config.toml
norm = "rmsnorm"
norm_eps = 1e-05
attn_scale = 0.167
seq_len = 1024
steps = 13837
Each number is 200 + 40 x the weight over its row's rms, rounded and kept within 0 to 999. Layers, rows and columns count from 0. The size before them is the row's rms in percent of the matrix's.

# q: layer 3 attention query, 640x640, rms 0.0496, rows 333-347,397-410,461-474,525-538,589-602, columns 560-639
# k: layer 3 attention key, 128x640, rms 0.0482, rows 77-90, columns 560-639
q333,105,209,160,211,202,238,194,159,192,199,253,178,222,282,194,99,165,200,180,188,126,169,216,187,225,103,193,215,179,217,228,211,204,238,183,285,156,171,190,245,217,185,202,251,177,258,166,241,159,247,187,218,213,228,197,116,211,240,242,158,224,123,211,170,99,134,222,228,190,215,211,199,224,172,217,200,231,191,213,220,151
q397,101,220,219,234,153,174,151,152,226,196,225,200,271,253,192,239,136,209,207,212,156,209,199,135,192,250,185,246,197,243,193,225,204,218,213,221,202,244,207,212,216,241,205,202,237,189,195,102,152,224,171,183,238,225,224,143,184,177,158,169,228,145,203,265,202,172,205,181,161,223,232,154,186,203,199,190,186,248,193,204,210
q461,103,233,148,211,199,204,288,255,162,266,258,180,160,199,150,140,235,133,206,109,209,138,150,244,175,195,185,176,182,196,215,104,180,253,181,269,187,267,216,158,200,278,229,206,205,198,170,282,256,276,164,182,218,233,176,212,228,129,230,151,223,224,178,126,174,189,196,172,195,230,226,176,197,224,198,162,280,256,285,238,214
q525,099,178,152,196,252,189,179,238,136,286,266,197,217,152,242,107,228,186,255,206,256,113,163,213,170,190,168,188,250,191,295,207,219,190,122,226,237,286,228,213,169,295,242,249,188,212,170,249,236,218,143,238,216,207,248,210,240,205,191,189,234,150,205,195,237,146,253,223,123,236,214,210,250,131,241,216,229,196,199,158,160
q589,107,195,106,177,224,122,206,123,173,270,212,172,156,248,162,150,166,186,230,201,227,182,144,276,208,199,158,228,204,125,194,129,310,216,214,219,228,207,159,213,171,236,202,209,230,245,159,169,207,159,207,202,264,161,169,196,210,188,232,196,253,139,170,214,188,171,220,221,234,192,164,153,195,165,193,180,187,258,236,173,197
k77,098,242,121,152,239,220,223,196,250,224,237,173,176,183,228,106,201,262,184,151,308,165,162,243,143,176,156,265,209,246,202,199,186,162,193,182,183,177,151,166,251,216,197,227,183,149,157,220,137,151,191,177,212,179,174,162,231,193,246,120,215,96,244,133,239,159,231,137,144,267,167,249,173,153,229,178,178,152,253,205,166
q334,106,209,247,201,241,218,212,181,241,226,230,214,144,156,224,171,141,207,242,236,199,199,209,245,192,152,181,227,224,245,222,212,153,169,201,228,194,168,212,190,242,180,155,204,217,229,186,178,160,234,230,219,211,201,216,201,231,163,180,273,197,212,179,223,148,294,243,234,167,225,222,182,173,218,185,208,253,188,203,204,167
q398,099,188,109,173,175,197,203,249,212,233,170,132,253,211,210,187,145,272,199,225,227,210,196,227,173,208,209,171,203,135,273,197,185,200,173,156,145,259,188,198,151,201,185,223,208,211,242,204,243,240,179,126,255,175,123,176,200,185,221,219,226,245,222,250,196,190,201,219,165,259,191,259,140,95,222,183,252,198,146,216,128
q462,099,233,265,226,148,191,182,150,198,242,218,189,209,145,228,219,184,114,225,242,234,212,205,165,212,171,205,145,248,184,219,242,132,214,143,187,182,147,185,225,217,170,125,186,279,130,196,262,236,230,199,158,162,205,154,244,261,225,222,252,221,238,214,257,198,197,220,282,167,230,221,194,180,188,270,162,232,153,160,242,224
q526,104,205,97,234,213,184,193,181,110,259,233,229,212,132,227,248,165,140,208,155,202,158,141,158,200,220,217,116,157,198,197,213,241,207,229,236,228,183,283,209,243,229,222,220,191,176,137,193,190,138,191,204,220,191,214,192,259,198,166,191,185,199,189,234,269,246,200,240,175,116,174,168,197,227,180,219,173,222,198,192,198
q590,103,182,215,136,173,173,250,196,237,201,199,230,246,194,198,258,229,178,192,214,197,193,222,202,214,206,230,184,276,183,202,157,142,178,245,257,181,219,177,167,165,253,170,224,173,213,167,180,251,224,192,201,222,165,237,166,227,168,217,190,275,193,269,308,235,175,180,226,289,177,206,133,198,199,183,176,183,180,161,245,205
k78,106,261,205,226,171,187,134,251,219,178,239,179,233,191,197,141,176,170,229,208,188,165,245,269,225,194,194,220,259,172,186,188,168,229,223,255,199,168,218,207,195,200,225,228,144,227,248,209,237,249,248,225,129,268,199,130,319,230,247,257,251,186,258,253,242,262,167,204,180,245,153,204,191,229,244,159,251,168,128,255,172
q335,095,218,95,179,186,181,204,171,258,229,200,234,184,148,206,128,260,220,263,166,133,177,170,92,196,187,165,158,192,161,155,211,232,256,196,250,234,113,165,203,228,202,140,165,188,198,193,175,168,165,211,273,166,178,117,210,217,233,215,132,173,184,230,272,170,197,138,249,151,169,200,198,139,158,280,203,147,200,241,120,263
q399,094,276,257,196,167,199,248,194,192,186,159,208,262,111,193,255,136,177,171,215,218,92,209,222,190,147,224,200,163,207,163,209,246,180,187,211,215,117,209,249,216,184,272,191,204,187,241,117,193,207,225,210,184,173,134,263,185,187,229,257,153,199,168,189,193,122,229,213,211,206,275,228,145,162,216,258,257,206,224,262,220
q463,103,133,172,161,226,175,313,167,158,252,173,234,200,205,208,189,164,299,131,181,197,197,191,271,209,232,195,207,251,206,237,205,224,208,227,202,148,185,117,240,279,208,223,224,246,180,243,165,251,186,199,233,215,173,253,249,169,273,144,287,250,239,213,257,171,205,227,179,149,216,198,304,143,222,252,250,152,189,168,222,194
q527,107,223,197,140,268,196,239,158,127,180,189,172,201,202,190,168,196,251,186,237,240,241,150,180,221,202,184,206,225,114,220,182,276,270,169,222,212,225,84,160,231,213,173,188,234,233,175,205,197,191,184,181,175,146,165,204,163,202,229,172,168,227,279,176,230,200,198,229,166,198,286,282,162,254,149,254,196,237,204,163,202
q591,102,191,187,182,226,220,185,207,131,188,149,238,222,154,229,229,271,236,234,242,181,230,246,178,187,260,203,187,163,209,234,233,151,197,246,122,247,159,240,157,171,202,256,203,197,178,216,177,307,226,225,210,146,245,335,257,204,255,229,201,208,211,220,262,74,132,259,252,275,187,208,254,140,173,297,203,160,246,234,203,217
k79,101,188,148,217,191,170,230,222,260,166,261,206,241,210,243,257,221,219,211,256,200,148,144,225,240,192,212,201,166,147,270,246,187,239,249,243,282,240,216,175,192,182,256,149,211,234,203,207,269,155,197,259,169,210,216,257,209,150,181,253,226,257,177,241,196,215,212,225,164,188,255,276,125,180,238,220,174,196,182,145,192
q336,092,240,193,148,203,136,198,236,228,216,208,265,209,232,234,273,199,260,231,235,149,208,217,188,214,267,169,163,259,203,253,254,156,202,296,192,187,154,154,199,215,261,120,210,165,207,154,207,167,212,164,277,189,203,187,241,230,218,202,206,190,155,167,177,268,218,157,167,156,195,215,270,100,156,187,188,233,193,169,190,162
q400,093,245,195,173,157,194,249,130,170,239,176,258,157,152,223,244,216,203,206,152,182,307,247,201,236,203,208,280,104,205,176,239,168,225,236,169,220,172,147,217,183,185,199,253,167,197,126,183,214,154,257,175,156,121,183,227,185,176,180,183,217,160,234,139,126,193,172,208,182,130,155,145,241,244,215,194,233,209,238,255,241
q464,088,249,212,227,191,235,134,157,183,227,97,202,223,151,163,248,149,199,225,193,177,165,257,183,199,204,185,290,98,177,176,155,172,171,185,153,255,109,217,233,112,194,155,250,215,182,221,231,180,153,177,214,222,201,194,257,213,243,136,166,146,245,174,197,249,222,233,198,277,190,251,195,168,271,222,218,144,240,212,190,223
q528,103,189,182,154,217,232,182,155,167,209,182,283,251,220,182,225,205,188,248,171,162,233,205,170,231,254,148,193,174,198,180,235,108,296,220,227,159,202,195,203,217,250,206,134,122,168,222,161,277,203,223,205,167,216,259,222,201,186,129,222,174,188,169,186,136,212,202,206,226,177,152,160,219,246,180,243,132,210,207,191,221
q592,075,183,172,229,197,154,117,266,210,188,231,228,174,192,238,193,222,150,221,195,225,218,203,209,191,200,187,169,256,262,260,191,201,186,142,237,184,206,209,235,167,176,297,210,256,206,202,245,210,260,173,194,247,252,189,205,168,259,214,194,221,266,194,262,145,223,212,245,128,221,218,117,290,234,196,239,133,258,138,239,181
k80,078,239,168,228,259,162,162,240,246,163,172,216,229,214,234,233,201,251,195,190,202,208,265,178,181,237,175,160,169,204,264,237,213,230,176,188,223,192,228,197,210,177,161,198,186,203,167,223,237,216,126,156,184,229,256,209,281,207,159,166,139,211,186,196,284,238,227,249,154,163,270,251,184,215,231,169,135,178,142,251,206
q337,085,271,195,187,219,128,209,199,187,128,150,261,198,143,226,190,208,171,154,177,186,265,195,166,193,227,127,191,251,159,229,232,179,239,221,165,208,150,217,167,201,199,247,180,196,278,215,149,236,139,201,126,196,210,195,177,250,203,196,234,196,263,175,228,203,164,152,267,208,182,228,240,292,269,254,201,281,218,212,205,213
q401,091,143,237,242,171,204,212,154,228,202,167,170,256,227,195,221,188,163,296,234,199,165,194,164,179,141,224,224,216,173,247,221,244,194,156,192,238,167,205,233,257,174,254,261,291,240,242,182,153,227,190,267,170,293,227,161,163,141,197,215,179,201,184,208,255,219,264,254,213,237,260,170,188,224,173,220,218,204,210,219,170
q465,097,124,194,175,122,238,294,121,266,185,192,222,149,238,153,157,241,193,222,228,120,227,217,158,219,165,196,278,287,212,223,151,167,202,163,187,286,202,228,214,202,168,212,212,196,236,224,166,185,187,120,181,153,235,191,191,223,224,216,236,195,183,235,287,230,242,215,330,200,177,240,240,157,248,210,278,185,157,194,214,194
q529,088,146,188,214,219,214,226,289,166,149,140,218,217,214,217,149,302,203,134,256,145,216,129,194,274,148,174,258,166,256,274,210,236,211,257,239,204,214,124,208,122,181,140,197,223,249,121,208,222,190,160,171,183,214,242,193,299,226,203,168,192,248,220,234,218,236,160,94,116,143,235,200,144,213,274,282,260,208,190,201,176
q593,080,213,125,227,168,222,177,212,217,140,160,249,174,170,150,241,120,156,262,209,222,215,177,149,207,246,183,194,279,236,162,293,180,277,207,232,177,189,233,196,221,206,214,200,199,256,199,163,151,197,200,168,165,236,209,189,172,192,212,220,219,207,130,223,194,243,196,205,277,176,125,210,107,197,286,186,229,287,126,91,243
k81,085,263,209,254,227,178,259,243,166,153,211,196,234,201,146,259,158,231,197,265,240,130,242,175,233,159,174,210,147,219,232,267,172,208,224,240,211,198,178,221,174,144,210,202,224,110,211,208,167,203,204,266,222,184,241,93,124,192,304,153,227,198,236,228,204,134,203,207,195,180,214,165,175,239,233,192,127,241,183,163,184
q338,086,176,145,176,187,210,194,142,228,187,201,171,169,203,166,249,232,292,259,210,155,124,179,233,260,194,221,295,155,231,187,165,167,125,194,188,188,198,145,232,190,166,220,257,210,234,249,172,128,226,149,157,121,181,189,236,234,202,226,181,180,195,169,197,202,224,142,222,162,197,242,273,196,208,176,157,246,215,287,184,196
q402,095,173,181,152,222,194,200,114,130,205,190,212,222,145,187,198,217,247,238,169,158,165,149,213,166,213,228,284,56,178,207,189,172,184,195,227,224,221,142,215,151,182,161,261,175,183,171,203,212,165,186,203,176,139,203,304,213,160,212,151,203,216,192,142,133,217,100,200,195,262,218,181,198,220,224,240,123,191,186,226,222
q466,089,215,250,156,224,178,168,184,153,196,156,130,192,203,189,213,134,192,238,164,198,185,234,233,237,163,198,284,151,197,144,184,196,262,236,176,212,155,161,189,121,180,109,199,211,174,195,141,131,216,215,208,204,142,251,249,183,126,225,149,172,165,206,190,129,207,190,169,236,208,218,221,236,136,200,216,137,209,168,173,206
q530,102,190,154,168,208,239,172,222,226,259,225,190,158,196,188,156,188,224,201,197,162,244,160,190,145,204,220,293,105,158,188,118,204,91,220,146,218,187,158,195,214,183,152,148,263,224,223,116,254,146,225,205,208,101,131,298,215,237,299,113,178,143,233,194,160,255,235,218,186,248,225,187,200,198,136,210,229,253,229,211,137
q594,066,171,165,151,247,257,260,196,238,206,269,144,210,248,223,167,161,223,196,168,188,213,176,195,215,200,230,295,130,183,216,151,211,193,245,217,203,151,156,246,221,196,185,304,166,188,162,182,213,242,153,199,200,217,217,218,137,237,296,154,193,241,251,232,186,179,163,222,284,206,178,264,208,163,205,213,215,117,203,158,199
k82,090,217,164,208,172,241,169,226,182,292,260,169,219,254,167,219,234,144,228,253,157,140,173,262,191,153,266,219,229,164,161,188,205,235,196,154,191,213,197,242,196,176,127,241,187,227,181,212,120,197,203,204,155,105,188,192,191,215,209,226,217,168,192,181,105,240,248,148,235,218,171,189,258,203,158,182,242,235,203,206,241
q339,093,149,220,212,197,126,212,119,176,158,206,237,178,165,191,253,321,237,181,286,191,196,188,181,183,254,217,263,285,251,198,218,167,238,180,272,192,259,197,239,132,249,192,213,159,224,207,183,123,204,151,157,219,157,239,180,189,192,188,189,237,169,164,242,235,127,275,179,243,96,212,174,182,230,226,183,142,197,185,207,238
q403,094,198,183,245,184,157,224,161,175,209,208,182,185,217,219,292,219,187,121,194,243,101,195,204,199,197,222,275,177,211,217,164,208,201,240,290,195,241,195,194,159,197,173,258,173,203,229,198,172,234,192,185,216,234,239,218,111,223,238,176,207,196,284,221,143,229,184,134,181,212,197,159,202,210,185,139,106,203,115,185,172
q467,100,174,236,160,139,134,181,191,184,158,212,226,244,137,203,237,118,207,227,226,198,250,234,176,159,171,217,198,243,260,236,277,165,252,206,193,200,211,201,268,197,198,218,191,177,162,159,239,179,194,220,154,254,267,197,216,141,280,166,171,230,200,188,269,213,109,186,221,204,197,209,180,185,233,283,181,110,235,196,197,191
q531,093,209,143,219,214,265,135,191,228,224,155,229,191,209,240,196,168,166,189,275,161,215,258,247,196,192,262,162,247,238,209,180,152,203,226,206,199,179,161,189,169,230,236,172,188,143,125,196,186,258,182,196,235,174,188,167,220,232,192,225,173,187,203,197,232,119,249,221,243,95,229,189,153,195,274,218,195,207,172,241,208
q595,082,193,209,266,187,220,229,219,198,191,110,202,180,249,222,220,156,189,230,255,174,189,205,214,214,196,225,243,177,217,235,238,146,209,199,245,226,165,175,209,122,160,201,172,254,145,228,187,144,201,134,201,265,215,278,196,206,214,250,184,231,153,163,314,184,229,195,189,138,181,250,218,134,243,269,158,273,216,172,141,263
k83,095,255,121,208,206,159,236,120,170,228,223,181,209,174,241,316,175,239,167,141,149,219,257,268,149,283,191,229,243,242,151,244,171,243,256,219,169,263,206,208,160,196,221,177,233,165,219,147,208,234,204,238,189,246,295,138,194,235,251,241,145,209,215,275,191,178,214,227,212,176,193,220,88,219,259,218,165,217,124,220,249
q340,113,252,194,198,227,195,186,233,161,211,232,242,177,241,250,187,244,164,115,176,195,254,230,220,234,206,228,135,192,113,201,187,145,230,210,184,217,185,238,184,273,238,215,178,201,216,237,203,234,244,197,255,185,231,273,203,227,234,225,219,250,212,195,174,151,196,229,233,217,230,202,209,273,213,154,197,256,199,255,161,224
q404,106,223,164,152,230,206,263,220,156,247,180,198,210,272,234,221,211,248,163,169,134,229,182,240,187,205,225,165,164,151,176,169,142,184,203,145,239,163,197,185,209,220,261,136,198,248,227,206,266,176,282,228,154,218,216,182,276,179,151,252,185,139,173,193,165,183,240,294,210,163,202,171,227,153,199,224,157,180,192,218,271
q468,105,207,177,128,206,174,175,248,182,144,186,229,185,209,201,184,193,183,180,110,143,166,219,199,288,183,198,139,234,224,151,223,145,176,170,128,236,204,217,181,193,162,131,171,240,266,195,134,290,208,190,231,221,213,281,174,215,226,173,259,242,142,167,199,147,169,178,254,145,217,220,178,240,238,192,148,213,145,210,162,173
q532,101,256,276,213,279,184,277,235,190,117,195,296,179,206,198,251,121,191,142,173,168,234,169,228,169,136,216,164,224,144,218,217,177,162,188,173,257,184,253,262,149,133,181,176,224,158,266,248,249,182,220,240,174,230,269,174,189,273,189,183,238,147,215,249,205,204,195,205,239,190,238,161,220,211,186,201,215,163,156,212,205
q596,093,208,245,209,251,172,217,197,225,202,227,241,164,220,99,186,156,186,167,161,159,200,192,182,229,190,208,101,229,199,152,236,155,204,226,166,199,176,227,226,271,175,199,133,234,209,145,239,257,197,183,208,176,147,206,172,239,263,201,231,215,208,227,124,247,282,255,222,144,177,193,178,210,191,163,155,195,233,265,272,191
k84,103,191,232,187,209,140,222,257,188,181,181,285,263,211,199,137,184,199,196,238,171,274,202,191,117,156,168,138,248,234,205,172,203,180,190,85,133,194,217,201,134,245,254,239,199,227,257,235,285,141,203,224,207,234,205,190,154,263,161,165,174,188,203,184,230,177,250,240,243,243,131,238,202,190,248,211,239,149,254,198,241
q341,103,120,122,208,190,229,174,133,201,247,261,163,211,205,245,219,241,223,221,244,202,191,148,162,199,205,210,268,234,175,183,162,217,168,195,165,198,232,204,138,183,263,215,171,202,201,158,208,240,189,206,169,190,166,99,155,148,166,173,152,198,160,191,153,210,193,240,187,211,265,167,166,202,190,157,229,211,189,159,215,178
q405,094,156,162,195,235,199,213,131,189,240,176,221,175,149,217,201,233,209,237,204,180,129,133,175,189,151,246,222,183,265,184,177,162,201,151,162,241,245,185,218,189,217,242,206,247,200,140,231,166,228,178,232,147,166,129,215,161,155,136,79,164,185,242,195,245,210,244,154,153,175,213,232,208,191,239,238,221,196,214,140,229
q469,090,118,191,166,260,207,189,167,110,223,225,218,186,230,169,206,248,245,157,203,233,147,185,183,192,200,262,261,156,254,166,184,207,159,172,186,179,235,167,220,189,216,151,131,273,191,152,164,287,246,228,129,238,140,172,203,257,189,206,131,172,159,229,228,177,247,188,146,146,188,210,242,184,182,179,203,212,184,228,233,192
q533,099,197,204,247,254,194,249,164,180,199,228,180,98,163,153,190,209,225,237,181,236,146,106,192,148,178,240,275,142,141,190,185,244,181,191,182,230,209,201,266,212,189,211,154,176,218,209,189,253,166,220,164,197,210,109,173,194,163,241,126,145,202,215,126,223,300,191,101,168,208,188,188,161,180,111,220,213,194,265,211,157
q597,083,195,198,235,199,288,173,131,179,254,248,149,240,162,183,167,210,219,271,181,151,202,112,244,199,283,284,208,221,156,246,166,278,191,242,131,210,264,206,230,185,221,210,181,234,205,138,246,210,168,174,220,253,163,100,180,169,178,228,171,195,202,259,167,277,177,273,193,212,289,180,193,161,156,118,243,153,161,240,204,128
k85,128,225,133,131,194,222,201,213,168,258,215,119,193,220,156,229,251,249,142,183,200,206,183,222,219,229,221,218,190,180,199,225,210,175,237,196,201,252,207,207,175,220,131,143,213,214,188,147,233,170,198,197,212,131,197,240,217,203,241,221,220,122,223,185,133,201,233,152,250,205,188,184,225,173,169,175,228,197,187,239,224
q342,098,243,219,206,259,199,134,224,188,141,149,267,234,163,197,154,242,247,171,183,152,223,206,213,212,241,195,197,141,206,229,197,183,145,142,201,187,219,136,178,252,125,187,194,221,253,223,182,184,189,208,161,205,226,274,121,210,220,175,150,280,223,179,154,244,215,216,215,224,146,220,189,174,175,211,142,276,246,202,236,212
q406,103,234,233,142,176,220,174,218,167,202,130,185,214,153,210,191,154,146,191,270,227,205,210,202,177,252,205,190,189,279,180,203,194,175,228,160,254,171,217,191,312,197,207,294,243,217,224,210,247,181,192,140,184,215,222,185,133,169,170,209,260,227,150,165,258,229,196,210,190,161,184,235,181,211,203,202,224,240,203,215,206
q470,103,144,237,177,170,238,200,270,161,202,226,263,224,180,193,121,172,180,134,183,182,125,150,202,233,194,246,179,119,181,215,215,226,158,240,219,153,132,132,206,161,179,222,185,156,261,211,260,258,178,221,287,178,147,220,204,219,177,180,189,219,160,238,275,246,234,180,214,253,219,169,286,159,166,216,229,212,248,246,241,188
q534,102,208,110,220,157,162,275,217,214,202,251,245,247,204,276,198,266,264,240,168,181,188,210,162,237,251,200,221,221,178,240,217,284,127,188,236,231,235,229,155,255,208,188,191,330,254,295,265,173,235,192,190,190,142,143,240,245,183,205,196,221,222,163,139,184,183,241,217,269,179,206,333,207,173,216,259,185,168,242,159,203
q598,102,226,204,196,227,209,236,172,217,155,193,233,230,257,273,167,142,154,259,250,169,189,246,191,166,223,166,104,188,165,224,223,245,221,188,233,260,177,210,196,202,201,188,168,229,164,171,154,203,219,227,203,133,118,284,241,257,219,119,212,269,190,187,217,146,184,130,163,177,186,176,210,119,144,236,207,211,228,209,207,211
k86,101,217,201,246,222,231,241,309,217,149,255,174,268,224,246,177,221,164,142,179,159,209,183,172,200,207,229,152,223,173,232,248,216,180,185,210,146,255,159,226,228,248,181,111,257,148,247,242,218,227,192,199,178,149,173,146,218,174,144,162,240,231,209,112,165,203,207,194,189,200,245,200,146,195,186,289,205,188,274,200,221
q343,106,296,121,128,292,207,160,254,216,176,246,181,144,243,228,157,209,241,212,206,255,173,152,252,109,184,231,270,234,155,243,152,231,225,225,190,186,178,233,210,257,212,236,219,194,195,266,257,237,122,187,236,205,160,237,167,194,163,130,206,271,249,186,199,102,192,181,265,207,242,160,181,184,137,232,193,216,235,161,198,177
q407,100,189,195,171,163,217,234,210,205,190,191,216,164,214,257,153,244,213,94,286,247,221,211,190,174,268,232,211,249,231,211,125,212,129,255,223,199,221,194,251,209,263,219,194,167,218,247,198,259,170,206,199,244,192,264,227,141,182,183,147,215,192,176,200,189,163,229,180,230,228,145,195,237,199,127,200,207,246,190,245,146
q471,104,122,126,199,170,171,218,212,197,206,145,176,179,218,218,114,243,231,280,188,169,184,202,152,176,136,180,232,173,220,223,195,208,159,145,233,208,192,123,285,197,184,133,201,163,144,280,221,208,101,213,234,211,146,187,228,156,209,191,183,226,201,165,190,220,183,194,241,143,197,160,205,164,219,160,240,205,168,226,166,211
q535,097,193,210,247,234,231,167,280,255,158,260,169,145,262,170,174,123,169,222,194,161,247,235,257,197,130,172,216,137,173,220,268,170,285,151,229,210,218,248,135,174,186,227,191,183,199,254,216,245,242,227,145,253,248,133,188,200,198,193,269,166,219,227,192,196,231,202,208,191,182,111,193,198,190,184,225,234,234,205,223,190
q599,105,200,232,161,218,211,172,204,261,198,206,232,234,211,247,141,163,191,187,194,172,145,216,211,182,173,118,97,232,204,161,187,120,188,121,213,173,191,174,195,250,169,172,184,121,208,251,241,154,179,174,309,251,256,150,176,210,197,157,184,233,196,145,177,173,140,216,208,258,211,210,134,170,167,170,210,245,175,264,154,171
k87,100,210,190,224,230,218,277,219,194,203,205,245,206,172,221,144,157,224,264,152,195,247,213,155,207,177,147,227,219,175,194,123,173,234,235,138,146,248,256,108,237,159,201,125,179,146,202,177,199,122,196,226,218,126,194,200,179,186,182,162,202,267,168,261,236,127,166,218,129,198,158,162,157,191,174,282,159,136,186,124,160
q344,100,219,266,179,182,164,185,168,289,182,187,301,216,231,174,144,185,206,189,239,176,217,207,180,195,214,137,167,239,215,260,282,179,250,143,186,314,223,148,188,264,228,212,148,195,172,171,220,243,260,246,200,266,265,280,248,181,229,189,202,157,182,141,175,202,190,143,124,130,214,153,236,273,236,195,214,183,190,209,230,213
q408,108,143,181,212,237,200,205,193,184,187,146,271,173,173,229,256,177,241,241,221,256,223,258,188,208,179,208,126,249,190,184,232,198,228,244,135,248,185,200,186,142,210,142,226,232,168,225,255,238,179,169,215,230,263,213,198,146,202,239,242,230,179,279,153,226,146,204,229,241,154,286,197,160,245,250,172,188,227,189,242,292
q472,102,209,177,219,123,134,241,251,198,192,155,230,140,176,205,184,229,170,203,199,258,195,242,220,220,168,173,227,233,202,195,251,163,169,257,172,249,211,159,268,168,234,164,212,240,251,163,259,181,119,203,264,266,241,188,204,183,177,145,202,203,173,292,195,201,274,198,193,255,249,126,156,189,184,192,230,264,160,223,168,204
q536,102,159,155,202,237,203,235,235,187,170,197,151,132,176,224,187,272,191,246,221,254,206,224,184,237,219,151,151,235,346,214,163,161,231,205,200,199,124,194,144,209,139,265,245,264,264,251,243,180,231,204,246,208,216,232,191,213,251,177,185,219,239,138,220,209,245,133,188,176,159,246,225,249,234,140,226,180,193,254,200,258
q600,114,246,208,188,212,196,256,198,248,129,198,211,237,250,211,225,107,240,211,291,161,227,235,164,205,244,140,182,203,228,268,251,208,249,208,177,205,124,174,252,138,177,246,99,241,186,163,240,151,209,208,216,260,218,334,215,200,186,229,217,242,212,143,161,260,195,217,237,228,205,211,222,224,216,167,210,257,243,245,183,235
k88,094,204,216,248,198,134,208,150,233,218,131,227,154,210,188,139,191,227,209,195,184,139,233,213,184,214,170,214,190,254,166,152,217,284,219,300,241,191,116,217,192,203,179,149,248,153,164,275,222,233,121,200,207,263,193,157,153,240,150,179,215,246,153,209,161,198,139,212,148,216,173,176,201,195,210,223,161,243,173,222,257
q345,090,206,177,218,156,273,186,186,178,229,184,186,196,255,266,254,220,160,182,169,277,209,184,233,257,180,197,193,209,224,211,182,251,210,193,230,191,209,191,219,282,172,166,180,196,246,145,183,206,144,267,175,194,273,177,243,202,230,280,199,250,281,222,209,159,232,168,197,220,255,133,154,155,212,189,202,233,239,212,240,244
q409,105,142,274,143,159,188,157,164,232,252,171,196,216,106,198,196,195,265,205,213,229,180,212,266,153,246,213,199,218,173,174,201,181,142,238,249,231,201,248,246,175,257,192,241,274,221,163,79,175,155,172,261,168,251,239,232,208,166,219,269,226,276,180,217,187,237,146,186,154,209,186,165,198,233,223,206,194,248,195,210,222
q473,103,169,160,209,192,258,136,194,149,233,293,205,202,165,219,158,215,167,172,233,298,209,161,248,248,214,232,258,212,134,206,169,301,229,161,215,225,187,207,160,230,162,144,245,220,191,124,181,140,230,199,214,207,255,175,179,170,257,265,222,134,194,162,212,217,221,245,196,206,152,193,187,162,246,190,181,198,197,197,158,207
q537,100,214,219,239,141,197,174,236,222,168,238,213,166,202,152,150,166,161,224,268,184,234,174,163,127,189,180,241,208,193,248,142,188,187,183,186,213,214,174,158,157,206,210,165,193,176,157,140,187,243,178,180,170,191,141,194,155,218,176,302,121,141,183,141,267,128,112,284,161,237,204,173,291,179,249,175,231,240,195,186,215
q601,104,255,221,181,184,158,211,232,215,207,221,209,242,205,230,193,207,219,95,109,221,170,172,213,122,168,196,140,188,149,186,149,148,287,221,218,172,105,177,251,100,228,122,132,186,198,191,175,214,205,215,184,192,220,123,163,189,217,308,150,205,171,203,253,207,234,167,156,231,248,224,242,225,165,270,192,199,136,185,213,176
k89,101,199,132,137,173,194,195,192,230,245,228,171,129,218,185,245,174,243,177,178,227,191,235,208,270,266,151,181,120,142,198,165,174,125,202,254,230,233,227,185,227,291,155,231,226,153,182,169,194,164,218,164,207,213,163,164,161,231,229,221,224,175,172,253,232,187,143,162,164,169,248,173,205,111,226,206,167,162,241,192,187
q346,096,239,179,172,205,187,257,241,144,279,244,183,90,176,257,235,229,209,191,109,228,222,219,177,175,180,230,169,189,162,287,223,189,197,226,157,173,107,123,87,174,229,143,269,175,237,248,195,178,118,168,206,175,212,253,198,192,169,176,195,190,129,217,190,163,229,175,180,232,224,227,182,165,206,192,208,191,242,171,224,128
q410,098,147,146,219,258,198,151,195,177,234,150,252,171,134,211,187,191,223,210,181,206,118,130,194,240,133,236,164,182,104,205,160,153,145,206,170,220,196,153,168,239,216,152,192,206,171,194,194,193,225,167,281,201,280,148,232,189,225,167,199,248,142,169,246,215,244,173,229,286,243,166,267,269,175,154,217,263,216,143,192,142
q474,101,168,245,179,241,186,96,189,153,216,172,218,225,198,201,190,178,142,265,232,215,240,186,173,211,231,234,99,177,139,276,171,252,276,195,222,194,136,240,174,188,251,192,158,134,132,169,211,171,154,177,175,77,253,149,257,165,217,188,173,181,193,178,213,171,304,154,218,215,259,259,123,133,259,212,179,214,198,191,170,201
q538,097,226,189,229,194,169,268,154,201,199,220,256,187,134,169,290,235,195,241,230,300,106,302,208,240,203,197,189,180,103,226,202,155,254,137,262,212,169,228,179,176,140,176,189,182,143,203,236,214,160,195,186,178,256,178,176,185,117,171,152,241,129,238,188,236,212,225,82,279,180,255,198,200,197,184,239,173,255,127,212,184
q602,100,170,291,231,152,222,224,155,228,166,198,239,265,180,274,183,147,190,234,160,231,226,185,212,230,153,198,175,159,193,222,173,159,201,178,143,250,147,217,205,201,171,196,215,170,170,179,127,278,183,194,234,173,208,218,168,269,241,188,228,178,252,272,178,209,180,113,175,152,150,192,197,193,233,158,142,190,213,187,215,160
k90,100,207,248,219,167,118,236,248,207,142,207,238,234,172,204,212,207,247,202,237,293,249,133,247,267,281,254,133,171,237,204,248,179,272,136,150,264,135,231,185,197,280,178,162,217,191,130,226,189,177,254,203,206,239,225,252,186,188,249,293,282,149,220,177,101,274,169,152,206,172,218,194,179,195,195,182,307,186,244,159,241
q347,096,210,195,185,180,208,219,191,237,229,175,143,192,212,219,148,244,254,163,241,153,228,241,222,226,151,215,256,298,246,225,201,200,201,219,258,230,252,246,246,256,108,256,251,265,196,203,241,219,222,199,178,221,258,227,132,192,214,203,179,304,231,235,224,190,212,190,163,205,220,207,185,223,144,166,178,259,171,273,184,202